config = dict(
    n_layer=10,
    n_kv_head=6,
    qk_norm=False,
)
Each number is 128 + 24 x the weight over its row's rms, rounded and kept within 0 to 255. Layers, rows and columns count from 0. Numbers have three digits each. The size before them is the row's rms in percent of the matrix's.

# layer 6 attention query, 384x384, rms 0.0309, rows 343-383, columns 0-191
091:158109116100140113126128149105139148110156151108073110138175103106141149139116112138072135147136110130099146113169131115158176135121173145083100157112108123102126137111118123124110117175154149152161119165157105156077124102124117131144102121097125125116144142149133162087127124119120140079157172152141175118132053119167104128143139137150119167115100142130144097151100156149113142139184099095117115130145129115106098113075113121112116135113104128153148141114130172169138152135143113126126179076114159132134121138100147121137110133107156166158080121142139150100102112150152095132
094:125153093150149129162166131124131134131157116130079125133095136119123133125106143123142121112146133091127097136184163127132113083145104099133087092157121142117130121099112153142147135136150093110128150096102155068122062163119092156127111130093144104155109159094135129168125102120124156138132163149126109163139138138104159095098139134131079147142157112143139153129165114129103156174160131131094143099149123139131147147176108135123116151154123154152127136165116163148136103162091157181090164188110130089099093127135124108176157117121093092149113122088133171163124150069139133140
097:117100175111167138140130134144081149146101137107094083126126115140169125158144115093085154140127106125123133119110096169155138127105082160122139119128123115140199145113076117112096106139115122127102123107160101122142085146122129127147148109121149089114137128146132096141141119149120129094126158145106168093147121161160109112138148130141122127099104137101146148104109116165148176115152106110143140138117175119139153116121118140133095152109113079110117121132134139097103218109179142109139139132173136117197125132134095095172113118111152123134133123119100087130076110148153132094
097:157116173104140129143113132133152136128062186112107166148125128119109116123131122124129122122152123159139144153125154142162110146115155140142131144100113088135138112137097116113122117128126129166111158132127107184144138133197123156087113122149129105127107118155127117114142122113097139092135134134140107092136134085163109144123166172085140112122120124171107125166107134141129110118157155109118122112133117150076096108130100147138129140112145091118149106124156126121085115177154101151135147126114106125157084140190174091134115129160089131138147096155179154153134092132150118121
090:140097128132127116122102065125117077146125127101181104085144159131149147143145138126106075148163142157164128176154111143148126165101151106113134141116176144148121085117142131128113109129142157108141113111127164173170110145135138123096106131154129153112116109099143153167092144112155107127142103119084087155134113132077103152146120152111082082121098096109111126104128111133094141115123147160133113132137170159127120134146143103148091110111127148130154154125130113107143115118165116113149150071158098130106121157154128188093117107122144123116088146136129114101112130079129147143
089:122108152066141133177141108115137099098100169156166143113114137125184139150128148096125112143127105108156151165078121181140105108128075144122124134106111163096110122096132126096167147156109174136139144104143168178136104075114125099101160159126127108134114138158119069116156136140127137151108162133113113077117106141138146126172114080137109152156133119124105166100123116127112124161080101125183119138097116118088109132103108100086129142131128114129132113121116093171120136091134105088107128115157119129151131092128150132134144111112159153112102120133077147107112122102127109161
087:075107155050141156129127094135114115137124087101091116136148101158136084195120171121076145135130083113153120089176144164112160108111084102137077127121135136117134144123082090119108156144134120101142132122170086100152080140135114136109121132099143112131123119102116140119144090117158127095093157126136122125137132120087097105144126090088107165149133106114152137092111118125138151128140129116149129133080142109122118104120120138144109161168158089134118109110129150135139170098161082113121157130161168122188138127117093096125115132151141119140091129155124128121081113154104094097
090:102140146137095127152141125123142118103170087121149091169094143122120171100171112137148117077131115137136113146143145115115118093125107114101158125144129134134082183136112129106123135113153160137096132118090162122111152140092156106146125141120109161113143096125138139187151165119167108097098156104129127147135125117097146146171124128111123110132133121142124150136104111082123130093091132122127080121103088112118104170116119078112091142110115132158158111145154157113108102128072114161101138109110148177120128117151173120114100167124123161148114129120146160111100127103127123115
093:137136130133096130114143179119105135090111100118115136148125104167140168141142108116136121148142165093131125132139141139157103125126139157114154148143102175112091116155115145093141119110109122180114127139103106115083154140113122140144130080112156098106109121134153157130128132103187134105153097107097123106141117126140117114119113164134128139129126111102133165121144153129097119109145110124130084153147106124165129177164123077127177113137126132118121102132122120126090137146150159101127127147090186114117150150120096151129141154123152136145097133108100111147131158150176172110
091:144110173126104142135148153120128099131055116054119146153179117144135140152113122100104174122103149114120175073155132134135164124097152145114130153136111133141137099127082116143097138148121114129117128119138088159130066093139152115124113109093121099114123154169134123090166106099139118104128146156127150078138132144146096094121146136103148147086113106101111119117110095118106163138162106111114146129146133115146128134102111152128154124108134119131099125112191158156131156096142133124122142129114158072183155143107130117136114132110149111113140183172130145112107119163128135126
095:127139159094139146172138095128093116139137121128110086174148092109112118134120115133181127124149134123130128175085112137150108098121150149128085123152146150142098149082152138100173151122134189187203100134138132110123136120122122121101100147131146192105177133130121110106084216115125078137112114126129181120110142103105157140126105134121130141139123171132117124133134125115111107156122070148128130118126142138119113087122130125130103145144086092114141140103155116115121105095146118043115149132163149165134148122103119129144095103116115159174119133154107112149114136134120109135
085:101147137120175133142117155119142096123141071156110132169073124131133098110157133129164139102100120150146116155101098130108135125126086160133072123147123116117105124084116119123126087141131150121158136089120100150134124126149120128108123133130155156081158149147150091141140129163120101103144138133135158072105124123176099145127156138122129104141083123115145133100104165100140133114129145166119115122143134104120178101135121139137084138088112115106128108102133138111142138118126093140102157157143129133149138088170138074143162168106125119111110152126124095138094131148092113109
094:102135122120126140155137101128153142145102131066123139130162153142173096150132115124130092117133136090156131121119086092124143145153097118118135048151150137122159119117100112149144116124111125136170120130132116131117117132163094167143157114104150103110105109103134164139154114140107173186125114107101112154160104130085073134116136092144141138103131111134126117141140122137117146106091110149106153131146086144141122121196119152172100165135165133144158083122090128108105120141160105077150142108114165092172095110146107148115168091114153128133105133101152109117135131125152149139
094:143147174103127135170117163140151135126109126119075117126148101176155082126119152117091122148137123164135166135154098134162131142089147135112124112110122086147116085153119111082103109153111079143168128118106168171132108130108165144098116100145114116142147153130092160132138116120134078092155090154092123123129148121128132149115110146137111135102124124117108121111096149103104151122173147116102106117145144129120168141131139123120171126128125103100068113161162164129120112122134176101097147170091167122145133153142093082147156165118178137110119130143114121117101135130135149125
090:107143131071119145140144173149103091137121124130102127143146137115124159118144135138117150142128112150164161094136135092115095143129136117113154141082140128140152119174182101117132104141139141159131128166117134165109100121111162138152134076155104159111114161116113139126120125134145103110129135174082145146135113125149164128151095143124118163125110096134107071108148146132115099123111102145112141085125148123146152109096118120137108100123127144126113114109155145117124163098125128121128131101114101123123194139110160182096125108130131118121104134147147096142104138184145126101
091:128107107076115097127095122122133089146125136130170126147096140113159120133158154169146120142114110139130105160153123100130131115120125134084151157118152148162104152057137088103107095126160133108135099139110112110117123141132130111092104164145131145121151150180151122143097109138100139137105137143105183109140132160156120141097187150113125101124128136159152170109132098118137156135052159112095103133140167122111191120131144149111118141068115077138139150137126134075135129154153126113137124118139089165113114076135161119123108130121110115130108169135172118130107116112125130137
095:153153087183103170122116113141141105114115101167160138162133161141123149101081119166139130136118125169104093154103117113118115105130152107116138160112140146088131124118165130120104122086131134109143116150124115115085167120141081101143105143151108164146106146159138098163122086126112179158137114156154133146110117125113154106191101139142154179106113116132129109157142141103133107122122142135125118118133124107085119125086161124125188115065087181134175159120127103124129113148104105123125149141106139203099117106150141108122104148139118131140140116117111143135159100105157133168
097:129130114097092090139135136163160128094128124145130135127136126109132148136141144091136078069126068131127097137111131098164127140138109140123123140143154137129147136075138147114152117143125133154108140102111154149132107106144073138119164143115155092112131070158144123153110110145134169111124126081121088104155107118170104142117142111125103111097126137121144109157151146143118141137113095135112147101102163121108126166148102135073113128137093134148158082154119127117125082148149128116104150118139107170142134149161143085107165120137120189112162099156120133094130085152140121153
098:140127133140135139136128061084140127118112128110125149130138084137121122137165143143123136148108160131155132121149125152160090127116118129187103124147155133117147087098140121102111195109099137163127124136161102113148106125107104166142145127053152131123125126150112125103129124117138168087125087114108148150107152098160070145096121119108117111097158139143113088161088165134155118113125094129124113147097085129166131093085120153140098140135178098129115107137145136103106106122095111138136137081138080161140119143125121142150133142122079106101119183136166116168141106112077132097
097:155170124164117133123122128157128103089135139188130160095111105116098130099113133140095124142166118120132152132135155101097099125130195103157133152093131109150103109157145122137140120146141104101123123104092125138117171132135152114133125152146131108171158123127125119102121137101154150125139111137144067145122131127148131182140130124157128124112124110140109155135157144146147070142109154141116095118180090155094139124136130138133135139135129138105112121141138135140137089162039128162122106114112090152127100148148170137129136136168092150126172104123155155101185151084125127123
085:127121134126109124128138084187125099131142154047147162132099128138084149126123153120135141109126083144125154130132150092115080101123077129116157129117134131134099149120116105109179126118089152071103101152144136168126124148092152134144138115118110117076143161098147168124163143168097115160137129136139143148130089088121130155111144106129137124134117174153155139154159089124110111141152127163130128132127148146125104071130137138114078149129111093138127120126111140151095088147157135143128131135101125094149132111137101171126174116091162099144128131117149184127113098147096152146
088:168101127117144117082145147155156131140120142139118160141112107108119126126156125076098120085131113131145147196133136123146139129148155155130182118113161111117136210152102126130140113110117091123117127123140105138152099156131131139129123140134161129088152086108160118092119125149101114112128135094158134134119121109181109140113129117101122111122131138116098193168085118129110149133133107126146143164098125129104079112161138140118103127121122084165166097142139095095108134135168129124122146127080118067164124114150114154122116092098148149139165082136110099092077112099128151101
096:107110154162153118118157126128118126097120142115109137139094100121120116087132126132116118102127132129133177105109103138125138140105080135154123107113133155118104093121101171117137089165125113140112133105127105195101100126164163134142147089155121137118112138151141086151143151143173128134142134152113129129152131122155079095137090122112162129101116122104138125151112140137097149107150108155133109113155157123115112133134127071075144138127121131111141095169142124137130175152177156127102150132159144119183171185158155106106114125173200148132149127167097174112160109196088149137
089:101120178111119144148128128128104133154134144089085104123119153118143125168113116093090135119148125108147140136102137099124109087148122173108103145149105143126124177178116111112136122174153136155125151118127117123072113133129148140104114070121109131116148107132107103108154099138150115108153151115117113106161109137113118162123120157113141119137163120126156143093120097143115136152138107074145136115136133125080116088154127126159097153131107100163157113151123128137117146136142074090107148134130150053165114133112113149140103106155198110127116152130087115108086123144121156109
090:071174118134160132173124135164111095126165134149112114112156139085092106103136143145098127142142094116135091092133132141121133142135109128155088130147166148136153093129124154109148108150175123125156126130152144112136073136099143145131169114105123129158098128137105126153132112096109129125122137173136137141124166126084083088135109131149128186100134113122183106095168125155124120112137154106145159133105134132121145127107167136110136157092166144093097146109118130144148136145102143147153170145124160113138089157131156140161145101096107083141142059109127158145129129134108131124
087:147160140150127151157146123122123152099071135163138128099131128111123117112138154112142163145171134145156139136134122170170158154167169114170125118113095100136123120146135147103136095104094127128117119135102159173159103106139119128138127123102111108176111122131129140135130186132145135146137131127156155158137185146139168122131110151136093115116134122114098117095144155116150109113118131149139116113153135169153110117110177112130170096155146166118109165151127103128118108105090131135170094150127108164104137138157093120146132151118128088093093110139129132128148138128177108132
093:162126121153148138169177069191140143158140158121140104108128141128188168133117127137099133140108109133138116171121088118127109085145105160107163087116155137125126152135146141132113123169106172101103116131134132133078133137103072129089149118145134140141131130134145105124107110155155121131100105112122134098127128136129141175168094116162118127153083126097127162125156136120124133129051173136138122131137095120128105162092140150119077146112103107149148141124102150106101140165126087160137119103081116123159077135153097102141139178153135136141142146069111121145109117074129144135
091:140128143088116143132157100131113083122166102120096110139128091170115126127180108174124100107076145127105171156136114147152113131089075111084096133114123128134112110123125108136102083112113139121139152134126148148143097110129109114112139149101117159107122153141145113112169169172165169128131105147146140115119122099146097127133163139122143111082094132144105114118119133112148135140170133122099156108092100096123157143099147149122126114093116114136128126096182146124148143102126137119126136108164124194142168134164138113111138167086136133109138203168108151135127082153093116152
085:142126072172107140141104132106149098096133117125141144115159127111097145116121121115155112131141165130135173167135166107121101188147165105200152119127109100074112108147142141091147106121108107154120054131090150166096139125104136125101108158143126151150139128111142131122080157137126136123135060107129105156107101134110110137158107154150120111122135091168135130150129117132128108084153143155150110122172138171139123115133142126142120108103152134113131147119123160131132069165114157142117105122124094132097113130134129153080102150109146123116084138151168123132150140096089136135
089:106107115120153156167130100157144147133130130128138146150120153154108091153139108111142112167135089118172131143126126141149121136160144131130156167137112101077115111099118140127198120149149113123102066145161139124086125151205154144105146126098106124123149112089128142158128132132100160154114113104133118128159091109098103164148145146151121102122129155134128106133141133131139136118125119131129162094135114138151145129117128151151098123154180131131106130117079146123116065113156101106128138155088147096136116096103093133148130093092118142147119121101137143130132110112107147120
094:168081140107138134109150152114130142113088157094079101172148115129112134126122126109140142122157127153134130144147122116164118153114148150149131118121148092128160192103051147130146127133122131104117150106144123172142116160149125120139144167138135107112139109149131131096145114167119141094122093134139179139110145136117112133092164103148137135104124149148142132133150110172121109165135127103092113112125146103121117087129103164104140099129122107155127140140157109121106155136154123140127131142111112101091102150121129152131107136119137115138192117178147126108090132112126152127
089:140143117161121145133118135091142165113128133151140115151137141096116135178134130133103116111130150152141100114103151112118142107104141118117145088142122124099163151107138135130152102118160146116117162109088120108163116111085149091132111135164130130135096120108156128167110123116090154114136134143103110166128179119125165122168132118144113121137142135106105124136162093115095159116106111140133134109158164127121172100107157115145155122151100158117116142124118113098135150128138131147132149080106110089159101119145114172131131105134152165088078123156087126105141145118153141122
096:131084118130113114116160135151107127157192129116114129087100108100126124123164108112107094152099115087150096185142071107108146120125157166115131097138147100111117121126128116106155093138139116140105077167124149108128124190171147147109110098129145128108174125116127134147097179143088137171117139124110155153122112131116130159095097143140147086111108153124141127143107142125115150114129132128118103147138155154127134137125130159090129125133132134118129091140126156170108164123185148092086129146109133123142131155133124125147139123145192150155122130123107087124125143120128145143
086:174132132116096105132117142113155140092126159157126159140094138124141102094128123112136106131102147149133166112172148109133116156109143073112139132148103114130087053096153168125143140134156101145135142131100158155107135121162132118085143168129121102151126125160141162128172138132129159116130081135127135151105154130137116114158146155101131187103143110137101134121136138102164120121165111104117111112156105130094134168108145127110158105125137133118120111137153107137121082115089126123113128142144098129108139123124130072144149173117110148146123116099171179127163080095144135144
092:150122143087139125120120090158133125149095138143162100163175154139182161131135101149135135121155153152120106126121097108123094104137123121122157120107136150125149157092135119105124129140123166126111109127147125150080139122160065128143156126103147126137133121133133094110078137169148152124114126124111111122096113130120146133176136116119109133146105126123153121157142130118172125114092134131177120050102082135141114129132129176123141135132114117145183124117120110113115141174132064115127153153110127108083125133173109108133145150178180148117122121169161149138138123140114147070
092:151128119119145155128156114137100100111136129094173109143170128125130117125104167097117105123103154116110118088115101111121127107194106131117158148144139137149147081116128123145120160130124130164128105148123125116103112102093094132132155117097147121124081171152119105185112126068102135143132119106089118095119159149086144114185102114156120123129080098135122123105156128143094118172135112126138161147110152142168137146141109163110113169147080147123144130165105108110111087143142102158138124130096164098147119145111106150147132083128131109103085136112098146145144159135178115134
099:130110102149155157119173117132120139151129114105131159117124128101134084142148147136135119133150146104137105090161110145120142124117072118156078129181174127114095086135114120126097136122120129130167117128146129122203122170133122168096099120115103148091170124137140154150113117109154120138121100149109116097139169160065114109118143129117150117111132126089115127139133126107120182108104152128136158110130154140132174102100148118143113151116186126113079145105102121136136183123088141131161136119159151138130167150122069112140124129122153090068115148099129094147152161154150149119
097:122148138134165145153125109116114136130106150188142113089086123136157116070082099110099163110133113150113133127113116138126158136119089127148125147080146126150135129127163129111114102166136098135091111126118133141122101072084181101140126128113138145153103174146118060101079129133123118112116174103133109077155119146160127127140124106109136112091114156122179123075145116166155106148049127115153104100116160131117105097145128133131109145153106131120111093129088147114121217137090157134098156131137075103130130151095120101102099152129142162103145081126126148117129124142128144101
098:141140134130148176112125092067114114156144183121134107072163104114086121086138101124112147132115155104127173129123113128150100160134133112123127115154128131145121127149120113128103109132121142126103155143122124171120105113132150097127111112149175154130157102127100121121029160164167156095119093097149151115140084099146107127122137122111133118122138105155139110102128135149106146142106117088144118074124137158113113143124134146098120168159130117137174123126150105131150122132132148141126154107121127077150129154131136121111121106123113137120129117131158094155119093134115150112
090:101136153114165156138170108138107172139093094102121099147138129116159088136162134164132164138102127136140095084095109164142152110119103170116091157136138094119133138113094117131102110119120156112167128128162156116152114121122139133169162139100125122124112138146124107150173133129153081123087150138113159078138149176133126108126128128134150141119130140102154133095104121074131179116115122109128143129124131107160150113080135092126146136134130136129080130096165118130100193080129122103115142183139148113172163122110079084167122144120152089146107139133101110138109132183161109099
088:113118117153136167131103108092115149116156120123105169122124139124094130167129119130134140100123152096115100132130162103173089142155126133147164125120140105100162067122131145151140135145120135147100104066116143091164117134129115115131111128148134144087123096151129098125117147165064165149101136151099090171106134097121128141128166104127123111093105090145115108126123119095166127134162078149158152121164104136168094137151112138120159128152139170131151111143136132111151112112152125124130115149128131095131133088152133156101124121140093133123122157102120152142168133113103150185